config = dict(
    n_layer=12,
    d_model=320,
    n_head=5,
    n_kv_head=5,
    head_dim=64,
    d_mlp=768,
    vocab_size=2048,
    activation='swiglu',
    norm='rmsnorm',
    norm_place='pre',
    norm_eps=1e-05,
    positions='rope',
    rope_base=500000.0,
    rope_fraction=1.0,
    qk_norm=False,
    attn_scale=0.125,
    bias='none',
    tie_embeddings=False,
    parallel_block=False,
    init='normal',
    init_std_qkv=0.0262,
    init_std_o=0.0,
    init_std_up=0.0262,
    init_std_down=0.0,
    optimizer='adamw',
    lr=0.000989,
    lr_mult_qkv=0.5,
    beta1=0.9,
    beta2=0.99,
    lr_head=0.00474,
    grad_clip=1.0,
    warmup_steps=217,
    schedule='cos',
    final_lr_fraction=0.0,
    batch_tokens=32768,
    seq_len=256,
    doc_mask=True,
    train_tokens=275600000,
    steps=8411,
    dataset='wikipedia_en',
)
Each number is 128 + 32 x the weight over the matrix's rms, rounded and kept within 0 to 255. Layers, rows and columns count from 0. Numbers have three digits each.

# v: layer 3 attention value, 320x320, rms 0.0177, rows 62-63, columns 0-159
# o: layer 3 attention output (transposed), 320x320, rms 0.0268, rows 62-63, columns 0-159
# q: layer 3 attention query, 320x320, rms 0.0281, rows 64-104, columns 0-159
# k: layer 3 attention key, 320x320, rms 0.029, rows 64-103, columns 0-159
v62:139115148142129122079094107168112132145131097140129112148179137145125170156150163205129108143142159207073157139144161090187159138176162092154139114127168110122173140124143128104127124156101159122144101089100153104131096116103131124098149079134166132131155124115129156141138184141135128099151121088157055106167127147107134094114133150138098129120126141103152144160183189063155148152117196102086131130103114082167131114146088116176080076131142130080150154186163111113138140105151111
o62:123129122148111148098111132130148087121097174132136091094114118159116118116101105117102115175085156167139151145107108107087144073097084142135130144163118166160128090108170140116130130137160101124087125181129085156124124144153135129160167189151143130121102126139088082147105138160157162136135119067167159154153093113163141114129126133107147155100110121165065140145083077151141158182093126077152105154141113105125137136155125093109112159145120143139096146080121100133120123189131150
v63:139145156095135105112207123151198150107114087168096186112145109068208165111101075125148109102162133113096114142119142088120180090139178060131118120122139058134118089155051139093119104134120146074119100081103180071120151131169137114083158096143181109148147105135088172103087133145158189101115148141107158127128125168112111088111181166119124078120114077102134137091187157122160145097155121116105097092144178038130126096138111079151144138116164062005205149180126130153119145114140081
o63:087165121122106144139110155112101134159180121129127111164112141132101091107154127089164107135129130159118184119157097123089155117110132150193121145141138211157102161133155126127107181108118076084143118105136067156109099096154115206154111166079063139097118066185112117140171125146203129120108123100133063143152142150135140138134133103125076219095124141086141124164084141043098209120130153127158112158131081141109122166095124125159121072154136161131138082081167116218156126139118105
q64:170108101156035103096106160153170193074198063108148145125126110139112146139183101103110103131119085169062111145076125190094111150131099168096045166143084190135144092101070180107125144093151108172143112146127135147103146184061126122113080150142140146145141160158081165114151164087084150127102095130121137090155131131068135124116073181142145096188153165138076144133144119128112143160122088128130070137131153175132155128139149162112145138127081135135159087133174149156146049112111143
k64:114148139087147097181152142142088110166125162154113149123126128117111120187117181141127124147162127111166106116134075091153149119120116114181112195156101141176140123110099170136119083145114106151152074109112147154155135143160143182141127069185159137145104106171136106119134111154116139101132069074133119130134120119147089174135144143114121115140128113138127128127133147159174111125083087095138161124124116117100139117147092129085083103162125147113074111088096122131176145147117145
q65:127107127149159136086144099128114116122142099163124063149152110160175162100107130182138137160090132145162161139188154087132128142140101145147103146173135152136182129105151097128107175135172080151125137137072187090145149142107136130158175116084154109148151166171090156128099113174105159110142078180060115134131097146113150073146170157122120107144143095050154101157091099208146140140126102165103143125113098060111119147124143185118096185128103142160088117076107119151157103129095186
k65:118111132141092155108128107149147187130094123135168093099109134048155153088125150135193113095125152087153157182130089150113077108101155097098138135090132137181095138082105107153097088155062134122164130074172127185194172146169092073118118162111133093123171126160136112094113120124133169177094113105102095128131180179167156165099146111109137149159157108119138078081122084099129139154180114094105154159140124107112122138153130111068099126185202108093100218119081113142123124123084168
q66:117114139097184179040134077134148157104128105143127180058155186161189078101122120113165090103100197094155147108105132136130085135140112078151166124144121112141062108112175106169061105211147122100120102134146190162184158199123167177145118171057123119163073114197073154082125106179118212145166138099109120113165143144151173104154132123142126099120184112109148105099152119177068173112208142119146159143059156195144122101161117106147081125115192138132159134059130105128140136148089130
k66:105126116154145143110075097132076170127154049171183053122105111127115188136160101127112129125160094153124092180109140129177091182155090109166084160084125125126162158210110187098136134169104136159164104142114159114164090110079101081015128118141123137095086162096115183131142131104070125152165136189143121100089100142157152099152150164091142136106114112079126112144161135102162158098138143129133111087168135111177076150127147149120132163100113116147138107099184148124145089144106151
q67:176152185131144159129133138103169119118077176134108119128110163125121150096073142128175121103108161104113131173109161104116085124098164089092133129108127118097090119121120140132069128176109160154114082135111142147140115105185079133123132110174136158116171175168140093186137106142193121104162157115158073166160156089199163124111079090147124009102140133170163093118085126132121163120146179112118127147083109131119123115175075138134141123097176083107148173132099115092134133151113108
k67:102145086155113132115085097103121120139133102134117052193153059144095182116170104096137116166106063141114142126115142151172194112146123156062167089104144142074168143179115157166166168043086172143140168173152130103077113144070146102133170127158155107096150135098076119143166166103112119102145191147151140091117144120127156118163165118170080144148118130123139149156103116086096146086162146148118144155121177098126069147052150086098139170064091152122123109105138152110101080106170133
q68:195145102175125141117107157109117144119170160068127121182124106093045164131106094095169177067091136154154113165140126177141127140144151144090110138158137102167150151122065177149132177139089170146115139111162097135101113148093141161126150109175136128105175150106155157199179122099107116092161188110155083154159162098082154082137082085137141054108118128136156114111074161101133103132147123091076139165137153112042192120141078091115120144085118146166163141152104127091109140202168109
k68:161098161077163150140095182115100094158113157088113173084105175069140096127096165143174115127130177099122112125151117127080096126093174110148153116120161086148103093068111135113099105165061115097115103087102143179125171138155098151181113130103131144116164118181189126092081136137119134111103124094098143144111127130077115165133112124127208144142158142158162096127111153112111152178116136142159130108144113157083164149128083122094171087138145141183088190073094138168155173105091184
q69:084091079130060126110171157143092126152125102150153099173100109146087193199180088096090175154161104104127119186130138147131157128162089171151064074152151077099184138189122162077214184020157132140119117143093103055057076081145122107121146084172184118125167117065128078161124140111088092051110071125161152157088159093143081139085148187130084128146079089185105145115116111143141148081077158137143116142124097056129068151066170109150149151120112152104081093224122194121167103090133054
k69:150129183087157137101184178151121121130066175093150193057128159139147088151078213164145174130141195099098164128102144163100042143074129085106080169143137090149111137115132077086082111189182101168141086068148163135151161076134126131165090097086075124126125139147147111056075065155224139141098030128091123126097108096149093121083039130131124135081107131179106166110094095136080136157177077143178111094122073165130149111207150157144118140142164135121123153128056145165155222112101061
q70:163135087177098088110157150086106087131165109093160105168129087094062167149124077108108124076140067151136136154104120105143182100183081152117112143184137136095161170149121157193164215098162156172125148180127052085105100123138099141073134089153138094131158121085156145194168133076094110086147131101166101169148171116112096165113131158150085105123145134113105150166116164122153074060112186111085118123131155107124130096043178140165161153086089181136135130166090167106160111125100086
k70:100121155137133170119165134153117146133069141158115188090125195124192083136077188092182171159156180113100144114125157118091092135104150131136132156119090079165105140105155080125111121177144104120106121071137124131175170110179158150118094087110114122160134148150177116113107117179186162104102063115110082119152091046149107161058089117142134096113087082139115174096152122144145169175148108172126116075138136201133134094190128092182110122151201107109159183152131122171193193073093103
q71:084099110067105151129155111149133127202095094126119129124133132142175164191147078104070166208151135104090118109147141138131179135121134142139086147140164133129142133206180119100128149087170083105145129090115115102128105091167115118099095111145181105110189121132128126143088145136162097073139123160150150082094124116174063139107178145156104184104126120167094153094127123156157154158150128143180072062073189154126081103132134167142123114109143124103063115145154187133142130109127090
k71:117142095142106100110116082170198112104143138108158160168160061141104188172144084159079142117166097116126170138134115087157156137173082153133141169124064197069146126159107147156141134103185144176179149140141105066090126172131151114103156144183123113126126118053095074196194134137076108083132116134143146118159122140126152136105197139122061054124134136112091173156133115139166081089165141128097125095087141118137116099082151139110068123125114125109123075128184115145112097163185150
q72:115126091120138112123170147098093092130156090116131093167125098099106145169110083169069123112163089120147115140158106120143129095157166136141097111117166124063185186212134124195144220079175180146176141145176098087068102109151070083101117079127100092093106131083136094167146148112143122074132098120142097146145164077195097158069144119177087131144137066141082150140119166116122120068132184134123071138054104097131138123090159128145124144148109119109120141121133168098137094171118124
k72:093142109130140106133157105161170139174112146123141176147140113163101135158089099142103157146180130140108106095151146133154203149178093119115135130136124175127163101158099128148142118106187124139149158166139136116097155140142127145146143122178105118132139145085101085136192081127157130118142107141107142126153093098124121158141165178156074095120092080105093127153151180162154140101120142178148130097086167103129159092128175172148096094142129149119102106140102152140129108132167098
q73:046138157055149099160130097111120147165080087160107185085177184124211101168081117104109208203168173123085145121139186092139160070104180087111128149141126112104157130139132120106084090149145100062126076096164167172145158085112106100106068120098165163120157130163134110104092168144140110103110146128097145143107120143172097150209144130154129123094115101178127151098110108181143183167141113158175143047096180145153100113149091120155072097146136076070109112145195169186089148086149084
k73:114166079142108074127134091108165126138191147104165103170137083155068146148158089177090085111072093177163108118129115127150177134135121153145126113128155191087122102149087170127124164083128141183180186176144103074081097092124107141160175103175126103121100071105095126197195103124090143144150197149139133155128120153129146134154161203119065156147160162116119133148070134101145061059092123102129123129097119060120146129118153139112163145107045166158097096121123150084082048175168164
q74:102150143082114153107140123146185183095074116151110164065134210066222093130158149119146178120179195130117161130134161131107160122156165072071190130159133105161068073088131075098133044186086105108071049096155163186168185137094158160115083137096168131132140144155092127049089137171136145161126114115132103126123098162114111116145166139162143116101100111152153090062191120182109168193160122172210168105089192141106144139193102117138094064131154057138097136084095155152117174142124096
k74:151154126071136147147108129091097093151136101110112067124176129134094140093163138067114089087075096150151107180171125159116110097133144123126155124126149153161119125119100156077148144158085116121177097128188157125142114097122119132142131109101115146123137134109136173124093139101090182169168146149147138148144125172134145161156105134074159187131125141119154121112064094095143129120158046127104146160147129140103109157116134111064172136103109149139109137090132139076103109141128154
q75:131172110120094141160099105140148150087119158140115128120065139114135110146156107145154117119096109095150089099130121134119115127088108111142148159092101174098080093101079128130075078168086173130067124138134122165131117136114155142109160123146072096089109139147115173071157125105148140182102130104109134149109132123127150128143075097097142128139142171100164073098130082109127122130135101096125127170192169110148136161147091173120151078161122123187126109142134071102134100109129157
k75:124090154096133173124163166170088114131086108133117177098074190138221096107093159102168175141175169075096100102090134134117122134101140119113112123119124063152144150116171109114120090190104099064125059067102160143157119140135131137099076150095150113151127145122191110078101110173170122119129096139154114094105123095168112138116085123103178128101119087148135162144148157125117169193136169168141165091158131173143105098149063140167115125125188092079151136119114173172157194126076117
q76:105147185097104120152138148128130061147119131118094096103133117109144130110162147165133173180189150091125136134164167151115160139129152075114145079099133116127118115201200088075141121100137086106183099069142144128077130042181098105169049181115121147062125162177174085103036111124204100133130136149134152111103096167198125132077142158119073184129132072124106155098123152149115172075093177146137139055093124095139113110130205110155181111103108152123107117119164173104133130186190172
k76:109221111110101079140156114121110072131143147160162149139140102150060115119118116126101092093079109187131163113157090116192163107130140176090135110147158165097140124140102141153135160076127154142128159130177065127075104147107125156192169124141097132144103031160062138159180132081128149180148188116125173137173178172104189113148102144099094102103138132112130147142073133086141047079141059140107102157041139088113152128105138167123107073138092186116113077109099140076090138195209103
q77:050156201090132158144127126162159158193102126158109138074123183051195092143151158109143222149131169094081129149157200154105171071096189029089160163150130191115130105120121106043134000195076073064099045065145181203112176080159134168149125106126105176076177164154069159102091104186177151167161093178093109117156123161110107174129132152131164124135107108140165085071126138158166178155183099177199130092095165160151095128152087115135122092163127120098096189118149135110113118124158091
k77:122108176061117184132204173107154117190090093084131191099159191176161085109088177131088173102130177112184121086154165185132109077096162129089127131145161064186057089106123116061131142119130093057108052038159106170171151120109112174215108108065124135169124147191146094095073078155181213178185119147150127162139134115148135143115113079129146181102183112133108146086082123132119112129207056202141164065109127123106151106151146156152104125122159126102127131092112170154141177103137129
q78:107123147082111139090084150175146127128107134098102126047179160075176116115137218111130162176151167134093156118118182153099138111204148085135117152190109153156126153085096103121169164126147057140116081085110161140134141131130145136152121168117217191181158069177122109136122173164090159160141158119147121070168149141099119093092138138145115046133162133141073127148142175134075180175117116194219155114072142120115058095140131117153138153160145062095125116063150151161084111126125107
k78:145171072120095135131123129066071132125118079174191071191173084083077185097110151134098099099055121158166147144144123170131088120114092184139158088124200130110147188099114152117162134120125173131121119151154096093117136115127062168107153134109080130097125115103163163133111123044046166135151145168151160146127125189120148175149128123081137209156188134067145116149061117095090079136131069087100142178180149057135080194125131072083143120135087176163096128110201143043105110088149129
q79:112149141076138136152125135154181139134097114164112176053140223106167105124151177171117190114129188125144168127131167142114101062134148091107168124108119123222119069091123107109131043157078058057077085116123177206155200151102126183103112151131157112181147180201148131054085190153117155162127155154088178123074138174112084121140153158105191096110112129127187156084173131164134155243110084148199199071107202141150107119156085157152106122126128079121094125117128121181131165107163130
k79:134065158121154199139123158145082167124088088155070112097086171107220128080142143119196148127148178076147095138076156115111074116092142105142159145153098048154104127146168126116090100191051096091128100086084178166173127135107138083079112132077146130140158187133136128085079130162122118108128173137138110095110126096143127128063101114138193107110141072130153130106131133133147170126129144137109120102180118159098101139121068106128121121083185092135155164106110114176189140144075166
q80:120117142159128176146141126139128147155081142140137126135072161119181106137132141106136179102147113089086102158149161124140168057072188049099120122086124157109131140195178109059124103185078125083110101115184136153130139069238122170102121109139049125000147168126106135084085083201239086124167132136084061128121094153193122164106099112102111173123080098156176141084110109146220175077166155137177094078152123109185092121116151124092149081149119164166098191180119115070158135140123128
k80:133092153077154137133153153172200101188130118089138207062161170191172031161073163117089190192192178060129112063131184123145162145135143160127094140116172105137089067090164138125097127115106090053104060100147165151169075145168121145157090153132139196200119111191139050093058049176201107141138153088144084101096098084131091080120145133162129135099129119194089212123127116183171124142140142174158134074079097154124200019161127169200090105092107081104175099121114186199131192092122139
q81:137118078156188104112175122111096113141103143094157141165132090212126205160094098083101091116138140138138145129093145097146109157112094132128126157125118122098144147075145128209190181104185151145105131173118058076157110125098128116130144087123091124171086097069159158168165109156127119092107132074173084135140100095139120146115135084121097145126127152112058076142089097133140087084177093161090102164143091142088159131107129145168114176084156099132129148188119109146139102123082057
k81:118085091140122089128124115119097057098181105104160124141161089104075152215123140142138129165142102194072158130140134143104122123191082135160123133070185179070188203128179138177133109127205195163147125165082078092194078127155103156029085162178088193085074097029122139119109090050129082098094114140140098158127072123117169135172161118163061194185073145139112131106146094158092119107151196100100098129116152120208084141103087082065161110074062126111153143197228123088093092154146115
q82:147109127169179124122188074101086081136143107087168086200097070195079144156077023148119090094095072159156080142134064161148104148096125142179120132090148124074110181173156137147174155064202197167179206172187096109108100084172134082110128072126041048122100130022148084177185044102191101081122058114104115154150125101184172123127083126130121221162118113121106134139089082128152051031161201086059115145156104143136172140147164119155124157114129163151109123216103101059156147126069157
k82:094138093156105089163132099136201134151205177118144169170128085117113113132109082098064131204122114132102166127151155091110161159164077150137111102118082231124095119154131189193123149090199131177108163142125111081060111117126149179131163124133132150108080090119065104192190102151133116092129073074093153168176121123124131103173120141161041102120128147186087137167206133103116087071124180121128122138054128140141178091133198162190140079139117142119081082103080129116067133172187105
q83:185137138178067165115151125100092078085153185122131088176177059120067136124071115098122074138147048141132160171138078113119214190161155143174115143100121163106125207141111149117145220071137153170226200118135125102098081080173123109156151163145111141086121072068094145185182059103123124091088095141198085145187073080149170079134046124128057183175112049098140175198115134062061082070102182094099070121155072123158185176107189130104164117149139185079200080101124154071121136187114138
k83:151155062126119097158158152085110056133114135116200109142176074129060145134131141169069099070107118151123151108172092186163120120166095180168122136153201192132111157102089144113169159068162166170162166108180060083103132139141123174166124144194062138126081072112160141126175115067080176143137114127120147158150103148135128176150126102105072180138137139090153146182068131108126061120118074112127165105115143090140150151121155130120119084157076204109087045144117106094092115102187086
q84:149115146121101103108087162107107132072108099124101045135084117077112130118118128126180114136142073141124113152125113119159166132120159168174138117125129097093159159230107138114073122155092139123142174098148136152073112072161156097115158164124071097069091097124130122134098126086105136152098164146091144145122137139143187096126082115061126165133112096157134128143137110110110153143081163038121103140117183124154077123097148133106155119065138152154180090134156094089143119152125194
k84:094204123035099116157135186131172069155133074202129149136161114197106031130139206132125197125107149126181119030172125172240078044160146235061175079071195063115111108162073147165114144094120092006048181055150073171119135105107102096190096163125081169170118077223126062116038159084143178133194138122043131110101189086179139100144142127088072097150175230171132112092108129113200090101067077147209169093016157108158092027080221188081057070107040141130204049090191177198099188121218056
q85:109103055052159129182143151191113188154127110170125082164072140201134161143208198131138169110149098101150073089142116138173057062099159119136181156164164124056140080229151081114157091238128099090029120148124144169134091096134121101115174103120195196124112068118083145127084138153121131095176095119085130087150195147126061154059156116123121148125170092092108025173113098112182167169093160107113108191125121156147073074053143117155175177103197120131119209156084090152133034172074182
k85:132074161065144113135091145125079142099147105121086176111119120179176099124109110151174179109133121137139117102111135099091122176126123111053150093129119050115163116166099112141057190194107095077113072114121191130135105143108055071093139100121185140143103156167148151108077160187167144116153227101176141163136114125119145085136129161122152097169156134129101155161173166099131112144115115130138067119134110130106164106138073098107103130065125071156185150099164181180136092146121123
q86:133134137093193125137051121119113144143180077143079148080079219070190123127109184118158158119072201103141143102061199078127067090119104142096153058123118053200129136095152134151032122143060060084050087101050199166129215143075101133144110138082191108182154180194172149040113201137083160187204177118057138136080168155080139113193202180120170096098136146157137136097111183184130188219114130171178152105156197159119128086119049128059070068047166058174108104080144174179143118078159121
k86:139150176176130150131097138149168148128131141106120116154119166143185137097168088107162123165153149114136112142073136102124121154119135113106111147124072127136111137164129129153103088161081092110127136134103201139161131108100191072120115120097139152116140154137070120138121122145162101140135106157139090118115153128152156126137121120133102071111155104200133128112173106189116159155164174119157071116121171154140113120121140129128080151124155065113167150096077149156171170181072168
q87:142068132118161137093119111120069152112159089093116085183091080146099152131110129086160110142143073123112104163091085110160110154115138113134112076139109127088146194147179123150097159186135154122160176141161112141118096119157150087050110064140078081077099163077152110135145083133172112125157141108132087113140119148191181116113094127135146140155116093065108103139132094126146156073149190119104129138156113168118141142111159116140136163091143139162134167188094120072167118133104117
k87:111152099149112063154108117140171088125197165079181155187193127145077124114144127144059149159124102190122184109182141146077128150171108187138091097077152255085124148134107226165111193096189132111157114106118096069116048162136130178112124126172141226111076108086090133155123069092126103086140064096176068143116098127138140130192160157112036175085164196215085132167166158145143078068083191082142110105066140121152175065135162179090083097148070123147143096097109238106013096149172051
q88:130098130140119133087184105112101183105123115100140123177164058170083119185091072139131088130181086130093107163142077131126154161138147133160098107140137155049127171140145159112147146064176203165168114162193079122096099074137134120124149141171027104053166100053139097133146045092197076126120064195098128117107095110183150152123101067106071172143055114098136121129088097126102130063104153100099103122098146098179204178169178121123167116116085168087135137133113101064137142164128134
k88:126167093118153079144186155114108106169147125119141136147154087161050119139114179134091098091080103139119141116152077189153101138115099105165122138124208177156133135123125132088173173079168127144161115103131078097088141142165099152158127118128086170125147086117137117142146104101111167142112123135119157131109113110173141149147113126094110150133120129092128181115086166116135127123139120117150139121139144079140131126147167143131123120137085183081097100143147130115120099057163133
q89:092178157130057149138110137152153155129108188127140157095195110138149162154109118122111144134162153114063166148122134110076181112171096132121139111105120174149092118089083142076139136135104097153170100097159130096092138133125199187171162186137143129133143141107134189149149090179148148165096110162193106136152077117108090134108152112153089115133098135095111160105135105132067112090161129137162092110098101137144120150115127091092156120194155139064122103085158159140088191145147105
k89:141147052134109111080191166130106149176063122136135104107177113128096107151148186142125121108149191086106105117158145163128071080113134120156160101146240094143154152126192089105179085126164118138146141135121072122137183107150129152170146162128089105153119101107159165090121119084095163152135112142077133108162100118121081166163108138108144163168084135051144099120082067105119176163135128154106164117174054104107062181134112118131158173141120155071087138181179084138140167052117098
q90:123145141084165113170111080120116139122126103078148169141085163195138123176099120106123157122078109146149107112149087117192117160121114160067160078051122062110145140138169112205090125117114168122067173130132171083106137119086150102099107127154145123147144141168131059128137151155212078143094184088091113129087164102173129069144128105163091133109102134118157151164104111114158125092145101106159090115110080131129138113083057158148099093084119113138129130186185140127131124120113094
k90:077158134150110157159098120117154107119110169131094155102140137111123151157107164157098117149167135112130183163161078137138070146124096120202115118152059196133085063119114140149156077094191128104112102135144120155114130164105142135070175174127174146087170147158119106210150129144140131163191094110143131121115132109088117106143126145088116118097104123162183150154192180136097109129092138089151137127109121118134174099165104148159158123120125155122156099110186106134122148163119153
q91:098146126193146162133174134098094146095155175099128138135113137122148092159133050158122104083194075075091115188091102173152142107096164148121155139115106098082106174182170120154146100105150173122186106124173125154129149097156156089057127111204081085051202110103130131140183064118235100095131103145111109095124108091197157113091073093128107176166067092113190214074144113112151141038195172102100120121127133100202131108157147123120165097145105127065116160165139094048147156127073129
k91:127114084177172119154170145114062063180082131121141177070166127137077107193095183166089137129147163121112136098175134161152132116148101147188061157099203133148135115159194071076235171069166129094148123112163020089136104095162120185138094165147103146092138134076145099105132100092157182140103078172170114086135063123147105162134116114138119187140132099080107170087057125084155127094144114122129168124164106113183133090140157127159158103119100169119098141173162099092120125085136061
q92:124123144116158138145148138113122111145090151131112143110180132126155134108101146078081137129130165077106124119080158138123132107129093137109107128097119118142176124061127140148143123174151108121071067130120136101164116126173119136103102095118131150141123132103145110120145140184105097114094111100156113123127140151073086130136191143179164096090161130133100127173146152144131088135153139154172121100112128142110135117137099131126097164136199101159126155162097173159142123127133078
k92:143092140102089149119119127172153145083118129131153104130109111130167151078128148045170135148188085125129103164063155098119109185161176124143106174140078144079147120153123138196117070148151127174113109122121153116136085138123139110061156124138134112133123146149111153167135135142129116080160105120124151131140089069126159114067112119129121092162063125189123109161183084140084140106136136126126101133099120112141119152108075145098132118181135150150194157122159068133197135128115156
q93:129167123099139106154207117154101137108131079091182152146179160195116117122090115169107129147058155144172093118094110184194056122151037098146167165125168118102151104084143123151153125137152156135155135087120093113116160153083131111114157143122162113148122149108134126148100148131114139139127103116109139146142119098089131172162182164116133118130105199193082122125118157122155088165152095135071084122163184092150082132109160094124102138146091102111106142156141066110106092116120093
k93:131130127134083196141146123129182127129141134151084136180123106151169098093144082088124158174133139122079118168094113082134123132132123098062089162167106130130143130120117191118116114103121076169085197188147138131106142161123191109117175168080137117136120098131117118161177152117098102127089101126090130176090131096095124143107110162094107130079104150113166138172142121127121141146091150158169091140113153111113077122095118129177208141149141107119121156137116060134137151156147178
q94:158129101125191107114189139163100156137124154106144143162112086134099155197103077131106105105172126112137087129055113140163129109125115138155076159152151125063156142143161110143160147129155125141190167145134103118130100110132136065088137081128117152133136132062118114163164088127150116077107032106159090115130136109161098123097139072146125090149111123075121118134111089182134127077161174152086088123144084115076117126141218178165143175107148190146095185154095056128146115128071122
k94:155111082122174077114124104088055152136129097150118109141146108163094135175150114143136133126086113114130090130177134165188150110123140110145107192140217133108128146129128107067166139116138182167124141173110075122095131062122088133141164116157105111101102081092201168125155136060132128092132123111107144113134051127181092169115131150109123174199096131058101134152086116103135132105117147129080152122153100135158121120122118089125152160119096155125115141181128088052070122109155066
q95:132117156129085118113112132134141114079104113163130115108134113104089126117114111127132131141157101177112130139172107148136163136178141156140114156130164162113113174160099100101117163130130148154176133081095121165079101094138140147118123151151094105088086123126131115149107085109133100102112112165126138098107127166153151100094133115102101110155106128139132118133137106126079131155079172115102133117132097110133090145163155148139160112130074176117164106092148102084099149189106204
k95:125152096078167061140150162100050152131082147147106133107171104149106114156112162157098142113118188112172119095150129161122109096129096148137133065117207103174136093108156089133127122086120125140133185118153071155102141149125111146167113117106123122165126101119161120089126145099111129116132197106074170098149114136166082144166123150064159146145160121100111127146095136121170100123139068164153162089140120103100118111136161114102148121127094164126097073086173103182115138090158097
q96:152150119094124130137082173138127144138122129159160169101137126069107135164166116128141111116150117179073138137131126152131113099121188123175112143120148096114158157162143151144136129089161131138168159116193145135147096129106152101121119145137079084109116109139152164125113103110127111086127107185128149132119106103123146119109086124110130139160107082134119106083128116175124165124070123153112084137124109142126085133134189147112140148121106199114153092086096094113113180100087119
k96:136175102112103097108162175120112152116110104137127128093122110116049108132130145170136116103107139149132125122107136168124109080101095137171139102147159100150158118083098107084125165126107143137149179158126111111137118170135121145172156135129063104162114082157159104132114146111130149136107138146091153089155130143152118111144091127112160155197133146092124150119115128080136098131132100112117150090134128106103150132136141128143107091149089129119080112135124113151119096111133132
q97:138138128158104153123127115113161083156111166166110122083162151155133168100151177096070109158082191104143144152123151091065099113098100120128115106143117113200150088060091185127149188152133114150157089119070140093173120177125060157192128150076162147179093173152116144096115156140037169164107140126172074171104056109101101175159162129072182160086162141130077142178128175122103117165120115110174139149158117132123108149091130115078083132149132101131137127108106174152151118131129148
k97:137134154140115145098102134162174136158110110122113079158145100131165150047164114120177124112134117155156152163050188099122133132092181126034166127123096126116109123090077185160047096174102150130117129121131177138149105091111183112100152093059131093170143148117110157138121138106122126112147140096089110145095204120130145105110151102185127089091110120183141098117151065153161161118106129148178080163065187111082083148124090122131093152175152133154146181097058092112113130162102159
q98:108116151162132111143178108159114167143128108120101216112116162148147128154092118134076130153108167111139125137112128088134142132101117141156049176115115125139137134090134169147140169117171146128098080151125138131081135177142084113128109126116150152198180137090122141106131117147127125157059088104150101138131139143130101132121179102142144112121142113160130141152171109186123147144182138148130139152204123141103142128148137150143112123137155089115134133101107151189123177126071093
k98:128097141161141086149123087154155197178097136176126120148138124140139124143154105112156125156174093124105053168116115073108088174147100075122109127127096179095109157171121144110158064164116094104081165165120189152103144099136179115100093111103156088118200103094112119115158087097164100099150079132073080127121112100132147147072137113132129106122096099169124049161152103164149166107139132157154134148089125142161107162130180139166155162164144126086124124139077089144165123145103151
q99:135114093115106092112129180114123119145123121140135081193101096086101164158140103206144129134107109165094095125149125116125134141095167155174128130175174142152128117189092158151141131122153166143157187124161074166098117116138121115123157082136132136101128117095130131153105137085116176092131107153117180145123118139165157130095071105075099139150122107142156100145103080140136112101066155101093119143092121078110097124115164172142176131170074188141138088115139038126131114131127168
k99:115185127068138079115143138064069142136080134143088113126132100118109137165116163144155088085115121149169125073146102135123135123108134115125155130162090128132153096122116076116134126109074149103155097109145055175163126130089103165178117074120112115131119140163151108148141130122113122114158207086100167102177182156140099108086152101129162130198124126083134165131079181106167119130123115140073180111149137081101151127105107111094097133125116179142096115130167119072106096139217118
q100:152111171069090145153086110139123124153121081167085108101106118118141185094191170158129172147087091171144134115137136229097127092104117140113170151188128150104124126164086096094135136234119065115129094128135101185117112146159153112127126097139181162101079075192127132180088142141105085126145129155063199144143179103128135102103098091080125102116155101086123078111111114109109100159039107107057135111079115150067105140093111121160137115109140157137096197092107130117110142139147207
k100:138135151068113120111074136131148188095138151121088178138090161164160171131120172120112164115098101166140126066112077062099151171146152137132149104161090076124111091148094131159121143185095080146113100126096172086159129144140128106121132111115179160170096151123130118159109109215110102123101204113202143117124161190115137111078117163133147153157179193142113146197139180114135124112099104118073094078140156168094178150112064080103097121104135068182170105039170166162147110181112172
q101:109136076158113121094172203132144162168119163101168149198084076144131142228115146173111117093149104144140122156133125166109134084108178106119132118133139175180090165159150108184179093120105150080106196146180115152149160148143113121145136119127099174106166160133162100118099103119163131136100120122118138118143134105124115123160107144104153121203066091100134144083128069131172137058147081130164150140125126095077120079146181142123188160152075167162127120141144064133101099111131119
k101:129155109133142111095162100042097078150136162145153108138141104153107109196126156145182120097096124133126114150159165093120173102104130130177139110123123127089111163116141069115154139056121181125194149138121100132108135090167115144149104114161115122076118131115164149120128102118135151131118171103111141137135110154099147128137129143142115174146119118107144138108079102140155107127144137126093097116163092137117124132145102116154147071070103152140133121125138140075070129148128102
q102:140124124107160089107176082153081182117134151096081109196116069200139181181142122091112139175059153160182119072134106151167153144107138114099108150226172140095112147127165136114196163142171142129078139178087112134139139169093108086115167059137215191190119077122116144140136176092112164096141106087147110120147170121098122125112116148184109115130174109081152098139125139144072121087144121171101166191128102110077115120086121144188120157089161063191119185168072126193082084107174118
k102:100153155130100151129074112117083175093137146119121093191089116115157162123113125100129133099100103123140105230139081117128103166144188073148140159165048143091117133164113133146089160173126121198123108134154183138083129113092141086120171105171169110065160072097117174169197121154123116110152150143170114171112056129119104103066099144108141125162153153136119149202158188138151126097102158120072108142162120180101165145117091137114142149098093136146130153092132129052119142148080117
q103:146084148188101205112128081064150084140155171087104133138112137132112148142119123173101075114109098086146138101144125144115134147089142132043126048118128132149083164148162141170069124089092155119109153148127140103097155162138089130099091137123130155078157164143157070072144151085178142160145163110161063122095090103151153064220123132134143223110148136149193213118116155128112133096148157034159167102146208102153165100148103144083100122078152054146110105194141151144133148095112102
k103:118162101171154186119138104126139023148140140089127137179151133133132103146117168131117102156154112143136141188185151146132110122141120108147133150098127191111091125167125153126136081097151142025160135099163151147135162061152150103102106089149128191080159095108080113182075086124152137119107110110162063116109129092151153106147139076135122115091101120157170159050085099153163160083121189119147120157108139121152169035107149208103135122096150148115153152135105183095104153123092092
q104:130100176108112164110118120100056166130120078151156135131142122155105122168094090142149104111163093162136082127127112119145124134152102131163131143130127128082109149154153123157111134074147172125195132124161148173083169091101104138107113135197098143073160124069146127170190107118180113113171144119115131119115115117203155107106111102131112163169078100108152149140118180138094120100117133121073113114148126134182133136167123133119147153086111131102146108118153066123128137128144122